config = dict(
    n_layer=16,
    d_mlp=1024,
    norm_place='pre',
    parallel_block=False,
    init_std_up=0.0312,
    optimizer='muon',
    lr_head=0.00863,
    decay_shape='linear',
    final_lr_fraction=0.1,
    doc_mask=True,
    steps=4245,
)
Each number is 500 + 40 x the weight over its row's rms, rounded and kept within 0 to 999. Layers, rows and columns count from 0. Numbers have three digits each. The size before them is the row's rms in percent of the matrix's.

# layer 13 MLP down, 256x1024, rms 0.093, rows 0-108, columns 256-383
097:493519492495464508437462535490401536507566442494524455537497446514488502477539501514523502466526470549523497528473525549494462491532465458542485535455490522548460558570483467472524492498559435522516476481491525503524498502508477481474499578447467445463487473506485528528489505514528511519482500502537468508526559453531415421520511462451518567553450504446565586460459475554462534498506
101:526502519547573515498456551524477526476539488446559518497520515515537470582449480528485482466481587541470483477513519478514484483480548500548546436476442533480534508471526489523553479512505552474525549520455474445487477536501482447543526491567539503490491471503519494471557513571452433453513505497469510491425497562451462547528505439506495576478465495542473579467517549559496551532545
100:461539573475573540493588472438381508566504517456496480542566466526422516449551517461516514494452426525541502568469433476541494467474626439475554553521512466490465523550527472508487483514486555478433452500573565479491510551482461532509533455473484476562499560564444521501455460460528490478493537494507511512537474497508564547500507427523463504578502563439464472513513508459524529507585
098:545487519535529515483425529514536475563494469548468456513499440522480487580477397526473490507512490474519577480532476489533508531517462519534538538479443522435496488530510513544493467466490448565532463509509456592402516548439509446558499473424502499461498453480515476495450526547521560412491484549569461488499599490489489538481526489538483482444510445475451451577511472436508521463524
095:525463557527529484545447439514494528412552577494445565439465452523518544519506537537527508541492478397504469531493488474489420501492490589487492544528466494450519468435492526463501507459494549357461587503499546493487475485507481481477474406479485488492521446494488505481494463490483467539499495498518474488499517471521411564524474524532473505558504575499483477430487490524476475423485
099:500546529457542440601540510522425526515534555410472406582545515544474468574444498570462491488513486477467536499525523440507577518478497417530482530451490475467460490589535432517461546435475522488569500547486544513468532566464505562454466451438426558557563498489516556472485478483483466547404545522439536491488494478460471471487533554450506504500516565554487442502501457394516492516453
101:457557471534470472504461491537486467455470493451454451478560499459497498432445472457483466442521522477521400511515499455539549549412493488431549545409449463506534534495529535538504517512499453520503506494591487460513424541543534483554469483500472559516520501531573479515473513537523533415488510528481535504492446465548437480510448520479520562515495510431511530476436464551524559477465
093:500492449475537447560533613559522437491488478466472499514482591510577466510524445555492519559475511465502461449461565474543455458504509530532593464576465536477515495483501441476508463492490445424451429485481483491454480507469492515434451526486526511561463546480524450504504510481447500585509549515454504547526541458520523488457396483568436547470549530443491534486431497503497455465507
099:501454504523493454519462521495499483478542496477527464508478494480518434483520491497497509448495479527495474573462514516462524528526499485527460500491490549478459505505509523523453442526499461490555549397504415546498476511478445504510535557534544434549488532543454395466538524465467573529502405568526451456534420519499450477500522505484507473420543473532521544483521522468523396537479
098:475512481536501492434525483475510518517537545479541488483479538448461513492474466508513491441464528538494458470521474478481466492414534496455434474484497497570537576489506526537493415549531563505453453615556557476511565525476441492388497526428564506524437505534536425469518511543521424471508519506506471458533489485535482564517508572491456378466427527476424524539443504432458410561482
098:564459536494472482487510516478543497489496620522551534567504429494558507493531449485480514557550462440469521529489530516513519537422519491441487558487532468470471500545505556525508555504540490477478535437427485481452549490506496536460516549565490521493488523587586549443469425487479506527445510358459462437473547454517548451520525515438488518497497481504482497416424559452520575503463
100:544487477573501526506536472513541495513471573453430489527476435423498464478508467470518541487589528509475544504477538543537532486458542515482477511489510534466492503454482452588542474441488543459431488565528508524476445409502500526549526453540488500452539529501475492453495493538504492525546499541578517510499479422476498474425483503494505480535537509590455537520498486513539523459472
095:555491520514512457493523494535415507495494542545540495532519563511453495487479521533442532490519565549539491577521499496471462490507565505471565564464535436541597544485516522514551494533539522427507501480576499560490517520540473543498514503536485476520529515611466464495494499503498449437535537551525463417495537479536441522482439541523544517483534509463543524453566509525444522491449
097:489511511506512528590462502488526454494449535441499489495534550533470522506440497483455469563487448584539535480552465456512579564548517520458486497498453478497574549478492511486482475522496499433489511524466420534521516477488518425586528578501495514503488528468514428527527448531479558415556562493497532467545498552459452518597469565504583458553462513468593548523519506566541459459450
099:497496523519490476494527577483523577476502486495438550442516472495504529466432476480518481509468459537491433523540443530523446465480520526535482527501492440501482496525554504458462514479513510402396532475520514491484530432512452452491483410514490505489516502503453583524391470474473535417485534440455463531527498459469526478468513506444450512481467497522461495526492569514512632576481
104:529484448444502520470442504535508536428446542487446443476475516476503512533460466540560473462531548497468447499519504521526434543487506444474503468418484501541517633509485511510481507483609492559509543470506594544512500480514544514522533469474508502466453517407475491548555486480487573444542554503502479504572478516534508470508509547526475534540497514591504495605540483487568514466530
100:540464565595464535522567552581579556475507517532440477604472484481496476508433552516536434462499426468478565517461524499517492488519542518498597540544517442467533507510460575462477543487500515492503515510556476507492497495478506451564442516417483485523463554558492459475465458517524453458527493489558466584514545562443456497474418497497482516527480511485564543566618495462528513503588
094:518454516551536546455510517533564497436562486484557461465597536482455498500443501490524514431512438550522443500516475516484518544543473536472522482523561454489594503503496557537583559532511454531502501457527544522457475461441506500519513548557524487486508525473487575512500570482548527498514491556422592547531505497458488491518517435460471420485517512511468547477527416462427529502532
104:428432383584536522484488465520448451484512545500566452471460510527500438500540529467526547509485490454476450502526451497453493489434481543423510543424522513526520439508512526480473525448451556433390535465465469541487519496517549483408544479510431610520484475524495504493510512533526484496533563503503503538491486514514532489513456554477504525507484549549497480495553447425516488496518
098:556493500515465475499522469428443521478537441551461487508530566539506485445410476527523501422556446548535501493465526502489479480509414523568527460501534534553470506539451571533506425500498530513512519551528470472530530459486483492525480459508559387495533510525528538533499596485564516466523415508594467566506477462513479498432561519532584482466506491499594523480478502516512493451414
098:487548557499492446555478505554527441500494470441577455507536540446529538535463479509546465461435520491503528543574490464506544513407463487505515450559435477514441455448487608484497510565518499418563402422513496538515419449455418474530481521496512527557400543541512554495459494445468536525451506469539465573507486515455462483566501500559488506495476444508412534490533572514532496545479
100:466451519529516540499538549406482502464535536574575507497470493451475488474499603481509503452527441486473484418461477488496500505548511588508480483531489531539517476500484508553455481393506520467517494577547464497448483485503491494514540551534505505498459494489571527464507515458435462490484422461509505581490535511526501525509499558447473522531474520479396485480447535475494579468536
099:447465451499543574426457494530525548516540524491494438472547472493488442476552505583489511526476496479515530436574550526503560512474536570468593495534552489574493533590466425516461528499517596464576459461499423461519560492523502539505515487575509505477552466431552520429607470481535544512503455572455491470532496497478510474554488521458472458439463519506510471523549514428582497386537
096:485491492549508566465535460502469447471470572530487456503419487475496472511488493570476462552397437511494459534481526415471532497507523419588445526458502514494439540487433533503495493519491421456459529566548536487443563465505489500530545520412518512451529497523460458505525480541540543480474495532461520526564474444495471425551492581500534570525490469508581557494517511526528513470536
099:515504551509560440531551497547475528529460448524451483494561504543528430527466469453463498526509609571453519498476502529480525537500473463521575505491499504531559470524492497535471442505503419493505489504522484523507533504482514556572473460507508524485537424483478433485514461496524488460491556505432446541536501439512453464420545528550505481547536455446551451509518476478488458433522
103:499437485574493536484539540478520471492469466512503570510452523507524436541424433467510506509535484519522481525496509512506471514517485489506547464480512483478515549558586475495577495530510488488466518429548454503489458466533463547521471561469420497516457417553516495476457505525467520517553466529463555525493482455498479499536408562494488527489544525512472540451522477516539520477480
100:511539517536498511432553477490509546473531526493445484537505577506432541498520415492465425563519456501493556477513514503504555435499491468441513579485521459496516524512524459530497491526502495617530541528512534465554532542572509519493449504512499520472501523483510460461492485550555522493495538537456502514497460486528477517544479478510492559549477502456485465411441491499489527365377
100:517515487495485496460489478470537452532569605503553510469501490529480492507530438470501455540503502489518452473540552483462482550474527544533485538477488508463478534500541531441512518457518457495491468585529440444528483495491476445449520536496497540521496543489544449533471515520521552510528478497472428603565508500513527477524556523456450484480491494551545534521485497432502551491510
101:518496447435462555517496483530446539587524555531471522439513515443528459424488511417486482557505487545530453511505546566486566471547480503483507510529435543548512491474497483519549509572493545494494494565453538497542517482578440562527559510564475501503487517558563524487502533504549469541520464440510461495497486532471498474536521425476408491454482510523482560512481500512513491537515
099:504480517448506580532506500482518528529515443505535590503488457553540522500469481507508504498467469510501452438487513474484486510443518492517525497473517470457467545475517484458579481498504484442524572490500519425416503511518551560507496472480504486480573486568524501511560515551545518489495562427561479488483543588497533553505514580508496479524525512468524524508540526510589428492450
100:451505510548483498527442538540481482490516527560491453517529498442472523441536488434451571430532489520501485493553573454552411496537481456453453446576491520440481472469488492486467464535489512484518535494508565496528527431492446500476528604528466514463563447477466449489503502581578446507457493495509453551560437473466492492542524519499504502524473503492541463493528528473481480472492
098:517486511499408479496507498464471575560491530515469520529451529567496459525495480527446464520532518435462525526512512524503492563542536483539538447492414498495447363473466518557545460422532571480541521504515527552475479453497496478503457496468529490478395559472473570533541509521549534522471477536471408477444515486516427474522475443484466526464452589544485502516463498531449516565523
100:541478445483531385543458484510533475472466460497492588496505448421459491499521546468553570496492528476525503501507532539496511513502518543464486493561491496521446532502568593499537447569454468490558406480521477493507544466532567473452529455525500470447500448543472605572533425469542487454472461463514473470550483615445415453533405511523518563491432417483511593505496542452495527505448
103:520524482479505543498572548430544530508447488477508540568452512450489528507472445501488536440556501524543495532556510557439499510562491454487508511468518434478441500430531463514545507614474508431530502423553480509432478490461452497437501487443536474427498496548511475496481492428471584506583418543480493525526449472523496451481449478493495475498519466474555503489481542489512490523524
100:466615454485492471499500440497498569529482471447460490568523545445482566523474502527500477510610554520441497477461547475437589523551520480506541488501462489521562457448523502491534566522496517527536452467531516473490535546551539507476560469479598506507555523472465500558480533543492509547502467476517554406510491516451541494479432465446475533560537473575528540491490550511542518465477
098:431525500471524434489435533489562500456438559476449519493511560484461501494490578476498522499461519457469483448450488521539522502483608429458563560443519486466535437498458581507534487495542491478433526520498497503479484515504514465533501526465422519481453495566525466496578526472494488603500573522474491524505540518449471531468396477581578506489516477486479405535437501501508504468517
102:511511497432456536509516455522431479487500575505473515495520502461468508495484486536544498494512502527520495416539569504462522509568505492530560485468432512488487563474395471465494517472518575482494532520485466475494506527555454472444417414448468517560494489537518489435573510542462489473516485510406517520473507447523447503534594492423470543518434430524495527504483448481444504492409
097:506529430508462568455514410492544472452467528507528534519486519471485560489534481512506503494432486490480512545375496510559498430524471563483529464523465466452509546447537508487475506464452516479519492566477507490522471590520478550500523565464503533467499482514463592539514548592479485467514516570507576538513485575491510503483491527554439561426534509504473484536497480481503426555549
096:493468495543499546485492520493559488480563513408526477427507562567544553553535487440521482506502566505509491534488460503465536524472493460494516531514476507520495490472436511495504480434480532518507480539551513511499535515515481505547465550542494493562421468437442504483507529506528562528500468465522557456510517492416519445517534434474494477522523500539568474439499549478546509581628
097:499542475487489477441482533505441479550481457492515525444522442461488516531590491514440535526491503494506487517499493472544529438500495546558509554496544464490602509438506492476549537632502516477485435506504534485490506496542502488549522500455517502515483497479509442529534606440427521516481552501473433577512501492550492502507505459458508496508502521428487519542481512472499513507497
099:503465498507507563480482499515534530495527577526499458462420497471463449499521602527456543519447646474502468542512522480560527485482462469522515517431480526568607489498497532500454480550471468523534575494485534503513529477557392570461556565470517526494505506550517517509539441482517413485488470561526477470446498424486501505502479495497539386500503484481501446517571427500485422540558
099:457500441443566509510490578482503505497420493498549467518513437473461504470522399450445479471509490617475498547529437482461453532552523519416509557553510529471447491490494531532502508524503425465519451545565533451505537535502505536473504506511541538440520536498466481510478512482501490497435485434435516521400485557544523466572457480489440504404515440448461460546567558549509469451445
097:542491447462532488455458527497566517545477551513455496486457506550430431438462588470471469494464484608562579540489476509447487455535582482522508498497483542464443466514492537475478530515449509487553508549518443456432465493512469548510411510480502495529516489492509492564488542520466543537436530496507505517543484501529467441484425491458482563537533439548535515470484493488472476505480
101:603458511456519508477495479470533543528531468459494508537557492500553545507476516532511463455528490465543540561584515500497557522486552446505473547439536591507490480521490553503555478491520477478506521543462499465544543594429525499478494397487481482412554520470472430443458524406526481500497529489483565468544529455496507479504547566494539455477576523500542513506502496535449479452517
100:492497610581461511487427422479466477456532483506534476515501509506484490446450448469489485591545519502524496449489482523507446444520535468511510536557438566424491427466456477582514480447522565524441480498556517551509508519551563511513479497478406584475518483489516566525511578494476457491453420510545408480465500520541504521474557497542567512518544487475499512530513502519526502485472
100:508507526420498469527488511497559442490540560497475435507500527461486460526410454568510504499492481578516498495466537418436416508509462484519417463410483520471504475471467457500466484538589515477454452586448497447503468449538529488602510548520472483500472455489509470490536515439626530501431457525472460499507479490556446557449441422478434485484483476424505440582516484455500453475520
096:514477550460504481457539510402534449520485433538521419435557486563478483485488533435549451535482495517462502488403452499514479520504426515508485566465460489526507527490484552456441511501490528516445515519584481500563530494491539483506481466518529532544496496503514472545495506504567468552474579530498484457447442510488441520457528505567593514477449444476503563464412525541477511473481
096:495554448565522463492517471519461444527467491582415477526503527464473519456424514513487509473509447474506535429504545538444503487481468445500472509462477496571442487503520516580564527518436527533435502506524437564498500417557456528501579552547434540463547478570478529585567541427527536554515424474504598556453557505503457531498575546540540474526513522516498460531448587483496491527575
103:544478629554511466556460519473490460466482449455544500450478499469532471553508497491550501607511478399478435499535454489567626506586530478494499436529455578460385534516477472483495561523492529499489454487560485518530463530541521564490504493511512503532519479551574529508552532512547542420475517512509529519492622503538455470481425573489491518472540502446470474583539511467513557456528
107:478464531501435564506543555542490482417506562515472537484528502489498513465505524528496444456553514473593493515582556485505408511535514485522527478504487522532514459552508575477436494450540437525443521532486483483570508506485492524472520499535529512481393530512561475488510564511507539457507545468508546453481548516471524511520535529495466457452534562573585554567629491482516499545537
096:454469501472521527439484432534496558493505478433426565514596554476487530491505537502483408462523462549461480490397591539573514537474495502526490482480474477447462508440495545427513534498529469454458535513539508471499499533526481512536427515427480553539464495473433448476460540474457481523479520504489444470456509515536444494532503445431435470449499546506512507528468518547517546487504
099:525536527440499409518503502519579502471547447452513518455399591548445538483527538455558515482553492544534524431501475577596529506546445534469467528435517498492502486468489454500486509484467540542524510502427483593479557498496516595534538465516545452438465486547490500522549493425504505493532523505576478463480476446485547518497440498482510515479496465486503446555419497539442482480589
099:480488453533549518512504486515476528488485484519511487520501544509423475541505534579537489487506556455432474521417542527494470502519455555433476486521516450517444509515526479473471520470450577446503452466477494560499512575522532552503522457588449489543476449426545440508461519529503442481529535499476485454454472435483472431577511475511481508471570517529512505505438489544509451495523
099:534522464520527473595560486489539483578479624520465395440469507501507463470459457484472515470454444447502453443502580458522545473497508478490479467530482483475492522546458507521521527472482520425517475439525514499441455500432477445515435438554433573460583510453513524458496399488494500515534497493553580475522454541487470500460542401432581542492470474491506470412508480568556630448536
101:552518480479507516524523527486481476439497409525480410541543501513415552471497394514522574458573550496448537507497450520512541501532454568537510472532456517542474586541432544567579529438466451583531518480533498533570434381424483545489477489486487499476476454484464504509596549526468517517544494570560474469436518490485489449524488440498458460489440455534496519539476461483521522519508
091:438422512451541495510479565476543584478515496458530484474434510533467495574482528559524461445479459498486511492514509579496490546494514524480509462487498478535494487521534533521572489549581499511470563420514541562502492538467445482486518490535500506471475514543513528534511557493549530424537561507481526486543486456486501544511452512554460523573460597512502449478521500542494507575461
099:407475521517462515497451490503517543461469525580488516492475507529411522534539575521509506510440488457451509505473435505505499442483472490493510547510490504543508512502511496493473459505534488541598488533516497552522592524556481527533487479418480477510565499521516532487525430504592546427499425502470457535519568559485508482453519505439422466539568477447625490492543428533540510488532
096:479468536551501497572473490525496508509483457507466509492519478486471524481469466492471491451517432396533441513582421520494516573489453519471556514534538453498500453469447504469447475482502508497466480500513443468545513514527472507482533509586457517507540489517492544493480496456404448476477529462472526590423472523530570505514480427551392491518508452535541501455548480491526516539515
095:476520513520441657488464578561557470505479485487559452509447472522461500465490463480526476516426480524480520501463450494506462418477558499506482491506577441506478495497508522501507494490530457571486530465498435490509446441533545526483557500467478450504488475493497607520435508378492545526495501532426477549480407554497488500478475491474531446471523483489577511488486489494541525520436
101:503503501504480545495499566474513547446504518453463488530467529482528470538440501534467547491508596532489564457487545510453411473454462546610464420492528439518511489527443498440440489580463496589484523527467473477484454514491478485558463527463506497443507532534572444546466520433471454523504525460512462553508521575556436463515554450467423508457550453447505486579522495472525534505456
096:497538513515495533491539491560526548515519514513457479483517451473470430518502483518513533490506533537501502480500542517533538424556517442580538482540474549451520490530535485460523486465484515507514504453500523503499444583501541375434468434509523491524471532423488441527467475479457434530531458533486513417528511538441469504538423458520480482452559474510449459417512459492415426590531
099:504572502494480567511559584512484497493519474492503540484545490491555494525511552557493540530537447485452558490475450444521435459531522475466497521567522496479522537477506481526539430552523515460493523456545472454528563477440574494543434570473487520409487542501526487448461499528494587524505485382503540514484508450456504521497551528491572487468543435536514513499456484537438379508458
099:583485530519542561525480479487474482563535588486496474498529468482509523457490522498540488437576550528460490492416513507490552540456537515451500515506517507454524483442464450504495546487461453557475431453541520540507537482498464550489489594480453542452460392515468463452434454570425451470542513459471445436486512451513584535463503534510541517512426533503506514507469463422550506565440
157:480529521521563531515524432468466635624609500503436562541464413506518503482449497450417526469439519534408453491627517496541520519516512503538440462525581482530534495492490375531420505529512494501501571493493532506503503523510476489513499528503514517486510548280493514459499463531472437531521453461484484525479508515560485465462468489537534545519479539505555476481524465509470549488531
102:486466503522503428546480504468446445476509439580470509475589432459497474513516490473504489479528530498509544497488542545543407496521522494434508486509499493480429427498593555510571510554501455500503566531497505565477480458490469473507443534507549493591558451523487475455533501385457559506506544465469536506522478533489449525434549552522447433431541460422501525502466481512471444510463
101:424468485466465494544513496471457508506489506511489512456507522563506543537488475473613416512495458530559519521497474501520472523488494550521548479526490596481480511552505544494502473521515511499535505457469447535538427507455452536506474458570565478481488500461523496587511479476509484500533550482507515544489482530559448572503608579500441500552511521509444461491519523526610546509487
107:536476546551530526527529447471522435497450455555443543445576490443493495527554563448483503465426537532448539465560515524466534498526508567529484480471509504481500486561455548510540521496481538503528491467517479467539514522527424434483472472468460529463490470528467557507552584549482572561446479485546467513503529493515513517548496433535593493480505477515462507499539492538441522531467
098:548472496518466435446571486484477453501459498467463473587456570425579484435384506532408435480528544463446458454532461581529533451488498452475555550473506523509442524470499496554506450492561517594565494526511570447560484557450487534458509480436400491470507509574499555509515496438509503495450489525514568499523506433429413469443519433543547472494511421533466490576450564453558521434528
105:544519466476440496519546522531463482513446488502495468521500500506512627464467501566575546506498478499466471490455500444472520478474524474463437541500491485502528495492495434523548513483461496536600420538477469455530494519502480491521519500476431489485505519439464492519466501530525441516549531517512552442550500502578542462466511506490491514493502540478480477502579502470561468503517
101:533541535552472380544544401591478537519527463536471540472442512457570528596483484505593515452488525499503459460490506494433478485552530473498503498512532507517512499508458500533520465418478474505464541497483563485517509452479494481423539523392558499425491503447473473470524437512488529470446541478458431545472485429512508512485489519539457569435542470525472483470476522503464474536472
104:479502555487504500480538526498497513543560555467482503500470509494471452509505510470521460478476569472532607464466506553579474481496496486492523463492469487516475509501483564526503507427504514511460499437476427567554445472462496519471567478419497487515498405605494491456433441481591468589508468601490552553460499495548486537453447527483528521582496588461469541532508453507475517513455
095:510480558486457494424503534465531438467519505493544533561500518495524496521507479532480489564482529473468451514482466561529507496517507484513555512502442459573548502554528516557619463479527523461498419493482501440539566500610501560476490515600460509391530520521457489570525463568507482478465464424503557524522547546483403552485492525499535458480416538486457474450490560554517509446595
105:465451528512488475559507560533459519468476534496505503488542546488561518536519459473499558534533542489532517462499479472517477439431458574491470507497521515473479503528518453491485493564478507462457387518518478502473495526443550571482443587506521555509533461490504503485536500549485630503445469527507501501523495518565551566541513531505512531597575538478498508499535535505388482537466
097:464437497449547473505523549502515452553541613470494479481537449444549536530481514502507511578530477581499550491500457522454486524536563436426541453549522442474518509474529506531511513561469505466544451529520494570569427486484542487536559524510526481494468486447514500504457450536479428496510466511582527532501530453451465550437527497441510419506483548545425483526534498507489483519490
098:528433507536517513419409496465476460487525455484510510599488538521518444514467444630492505457523482429549447534470484529490540479520428454494517569481490507448573460566529496467489490489474450584466577488446475509492448509516497517474500578426544504523454510522533474491577501463495490516543550428464508412520501514495523512544488554504503467422537496503602511454585467501530544519505
101:477514542542521491503519523482502498471519440510475554551556501563558461504547454530470495503511532488498463516524475483541475372476443470530462439527543517481562501473428550522455524529523486527501507558490458472605507496463529525516454438465499542529483454497503518504482498449466518508517466508516439538490509497511428521479528522505514516472456514515527517485471451518453418422456
096:493502515455537528522534470489499534530529445440470471479376544537508493428542520456472472452521533471511489449500445496511505491514468497544477585478526543538560511519543581483504466548492482538461497560518502459555557507509527516494571532468489537455494486489491472497410511407526553551475499557449517442490495489516524537515521507539622496498426481501526448525529516507509489560509
136:598496484536531561482516452519488434428508427525534542496479462528495555460527528465468525484583525504472478481516501466521543497520482513468535508514494580523499527492546397501521509488501540540465483512480560461496480496504554481508539429594503520514508510340488489498456511572425512506438473484503469532491551471503490535519557491494531467529499475464590502532544462555589490481475
101:468482493578487526407476550491470477504454548559475493524429518516494427462531421521538480542513478516510455503470545462532622490484460496494467451441573527503449565455452535465457498469522427410440497464423510499503541633440435466535471473437540459549451553511472465498514528549524426527551460473541547542445576516460418492501514479516479504527471461552540567547421445521477528524452
099:500556490482488496600498428513406441437544531470530500506565523537532543531516522521438505586529471518502549485496524509532442497489517486565519565515473483485493465496485534491518553519498482458505501526484477475466568531438490468493502472561523491477455525468522388463450447423564468476537503546535452413482528442485473449522520423453541551520450465549554465548490491484570509502537
101:522503513464532501479431471535554516505484503573473490495497503500505523429491521445481477531511568515490514543517522477506413512569481534511499478512494535517415469504558510495502475516461462458477500512512471536453519455521532488500466551578514503482501442514432476612515538539491464573493478454501481441473456447459565581484592511530496459497445495436409467437560516552524507433569
103:491468490485586556526469527467530555486489428519489507469437445556472507555470523452515526494482437543476478494434502490547548421565486507445554542557499443468477596507508619481466477515520479503491540443526467537470484526448542513527514577501535423459522495507446493478441499493518515476499435544471455543515518453506502504474469494502523456506490484481386481464577563537440517534413
100:435484513487481565548442531522560483503436532418585517474504496572495481438479540482443447558496480464394545468438456488563543464518478474511494534512579443489502523444470436483437470553497580560502507506475470546519514550497507537524436422581590463525509469479433539536552480515515459473543519481533584476500514556449439455436504547460533539502451499418525504503514404455489515496508
100:497494533502535499500482503471463516520490506487540485491524529473457453436482443543556545518440546460561458501456507463489492496414543484483445530497501526427494459476491521507497491402467516588462526561520490510509500437547509530463557536489479546536490565545499479506550506563605472523559563562497524487579456522457502492454584504459528497487478504478543522500426557479541504578523
096:560465477435541464478551488526485479509503570500473483467541561460483527518453553558554502505532529488531465465555476503435492468492477575465439532483474422437480428521479545475510538481450477545594531548518515493601576513513505538533533496500390479444543570486491483552465486518503556454479484527531496516466459455555426377488535490489528545483476524533510563469525502446493563489435
101:481491516530445485455473528503377512465496473507518522466504464526509456483502425489460516500490492504524500447524440467542504524457473455471464499502536457462501457459522460565514592558432499457522510578477472467483532562501531485543490500474442619512519528562521561485548510515526541469457480510523506462535493459450547545474484574540527419587560509473604459517446487468478541481425
111:453530511511494509512455529449605580621446473517478447544519469490474464490499531473464474520579542498529478523599495487517516505551551475524489456508445533613593534492476475486427559536516454483527458549520497456449467438480525513538505529490509506475502590521511507557520491483480448544524458486509489489429492542446442558479513493542429539498554510496601437458534496534560529485439
097:518489488552526509516433613441540491533457559492487414505484513535558533541571534522525552433544493473476496472554500486530522533572481540517533513541534532486461558512487456516500500476518559482468478494471482576489486468488449467451550482438521465546476454398535547537474451518542526505453522576480522474505498487494534484530537564489473500513479444492425546458414496533463507481439
097:505595517451481522467519513543473480458521555477510528510606535421461452515519515466428451560514455543506524552519603552538560444391432502481540510497505509502544472504532448512531445528537492463604486505462433581498542523543457436472565529559560574504531484547506479504516460556531447510501469510448578526551540536487527439532519497495451496508486504370508426478492433465486462519502
106:496472485464443501472526470531462513529504503469487501514479510488453533449542410479512500499546494446470496504496479495474492499514459464506477511505624490522509474536550437483503467547443510537530470441552563528482580446470517507536520530454450468428561409457450525576500449422493541562508506548502476504490520473510493509551420529490491533455504555473498494486573499520476448492516
098:521559466435531498523494456482502573497481460542537534479420541499555559540413478522473479511447418547494516540448561465446542567518446558458542501475497454580490488533482467451505521522471508480464417522533522498530479508582440445558512438428532481460531557473449494559474513514534529478425445497452513488446531535505493462518551493454545552512518449487573572427542601578451525514491
103:511494470538450512418505441472537498478521508500468430588498498558492461492492518458529556409522551473499527487494486485463543466479462508554526453516437476524471468454524486523522525535461458487428520500406554558520527454524450387443433539474475477492522509513512513501508526480466486530455490562515467493482465487473551559499483491523518498519526441509525477541465513499521471507535
098:525442550474464461431503589540509563522531499551508552431538465435558505510543548499468435441511490482476410523518492465515456419440435538516461533434465534514539519554523513454433505581471497511505549546559498523480470505503523469545576427485465536551531460527457556517526508528471538577480474459446540485511474471428483526413505490577483494494518521490466493505515458493510555517491
098:482450442504481473460556514519460518563429470511482545487544555533466551525543425483519512488474439511463530479501497496466546483505512465544448528549513470417555497516515509532495517511502537572475519505495417464503509445522515558510480478474440539495479568512472570545485549463578487531539560469508457506494471542530588457440483472510497502459476481502577530486465464518575484566503
103:562467486489454532408511440473476529502495428504509435486444496512517427495530523451463511447529446527514456505470469500468475613408555570478511490483470524573483487527490536506520546572481517465465510437489518500499492419459498489460464497538497518490500433554461517470478577551519535415431463466502488503488465448460489547599548511491496538498522460418511478580473586466396428519446
098:513513517488489470510431464484531458470537536515583569523484481512492527495474587483537504414536487459496519468564523499519384512487491557536491513516482437460529481493510497414527447484469517505506470524502496528548460400488514512510498493536547576478497521504437556520398467441512544426484461506499515448457414560513549542467557495516449479466485514589450536525605468545546481483518
100:513494489544443530366494521539526470484471428523517646445431525474482470455477548494524511436419508504506481498509554496504408478474498473517476490493468480436484490428502542498483481551499523515519546525532500486463479520530509527437507558543477538449458495538558541458489532504492482483564557561501503564425454434454483465487412563501595498524515491525501537491484478473479521548559
098:499565545545482486510509546428496530561485550525507482518504476505512523553564494498434535516484439542500467460461498468452537505513533475476511539491512479513497580489523517529457564468462540518435467421470534487472510444513440489533452531474516479535594495479506460467505488602455474548555535534568437494558524503510587521491522507507469553490570448546438481442475470447509581475453
100:544496483534488476460497464505475500549493448520490493467426446524492519500478551465536537507461470516546467500471549515531497607520468482440540472504533519511483541443568526525586510545460494475570440513482520528483493571481510471438467508562501509562480527504565518524561544501501485453490470549521531517514533441546506521469480494518468481500532462522459582539460499546479456508477
101:523480496490532542492444514450532484500517540477543563449514449538483550494479523469439482508571424527512527572501524489435532552512497467503496555534501523518494475487536409410493522549466477522529448449535536414523529489420555492504517470521477535505518551533350483442509450519426472465509525498470530435498504450503496509548496438470551509439509539530504433535478522521484436457469
102:421504462500466506496506465547553502458507487498490500471489494446554507505472553546476542514499468509572498528540514472427480575515541503510486501533490517517567504518475514487519475504547434485457477476513477495522538518506472395502462464527477414487516506437460479460519503464510550476536438442421513492451517509470502488530541506543455520506516493507492498490421485505443526487582
097:446434503412578455532434467515529473576486462503565532536529538536553543490456506508551514535498470465496546416407504529545516489478473537450475578416534523437425502557522512478465511446382456529575543487461550535502487457533557515497503454446504508511490532467488462472441374528485509494538533504545578541453497520476485498486449488475529509474515397504379523512505485463464509509523
106:462508512552515484488575523474542459610524500453469492465464510464481440522501528498515455585479521516525461502463415423441445578495497495438537499562479505503488490431496403446532509467512492521481565465514555442493455511543491462525533459511512541543531479464512514428499470478564494535553493471568534476543486561450528503514520483479544463464477542522524503482488594522455475540485
100:522547493443454486509433544477504504423508476475447487452501473471484476486534461505452450560471490496540504486516537503475551479538525551497539450513514467505591488537428498440487480505526506501525555537473560473557475429477590502522446480541463491531618528461467444501504498460519494507470481435493509519448503567475484473485515498475556498440588527496451482446502544479546490510544
103:540488535516474519500522487488503475500481547512537515494458440526446507474533484494536462570461448496552490566509484432508517495539487482549506507511538519495521511489514572479546505454529415519495496527542494492422458501456449475466600463500489431530529434549496485462546462517519521521494446495490485514506461484464530509436440494477505535461548460509438517492510482444494557539479
098:493471508508519489509539475514388523503483493547458480481470436511445472514381481464476523511536417502530531523540444531478518465470425541501548520412478520526483475528577457560524524487512442470465498463478615418511507555568559530537425495532565571476498487559533524507539430528510545526450542454449453485522469517537549562463516504452513508512504444512583494470472467533607502541513
099:481475474482522556558491515509536516515436479527489527561474482523571515463436484547493607469499425453492561538446489454474507406495482475532445583435505497492498465486450489484446511496535506558501408508482490524447580525471522577489515480490524503538501552534485505538533405405538543498396428569396488466485467448468558485484511502513454505485557497512582425492480475500515419521500
104:464486547551495443493512605460468502436475485560499507512549517474493474526534499461557543614534516504520524502530487496462447425538473459485535500451526457433540513519463475506436536513528467466539502508475543497530506515549511464484547414566533483483554452517565488493450506529520479495516468482543513461497458521490479459459460506516532462492491520559492514493431524512497444490470
096:486456593481465512595566434501525519522476481448464474537542485488475396509532518506527500515504445465546501503524492496483522446510529496535518471506474448463540529472433482456531461622393411523502558488462525459492494467457469508449474533488495524437516470545462464463451516417493469480502447518527520509571442470521592522564444492568456487512473508499567554554417500494498479486545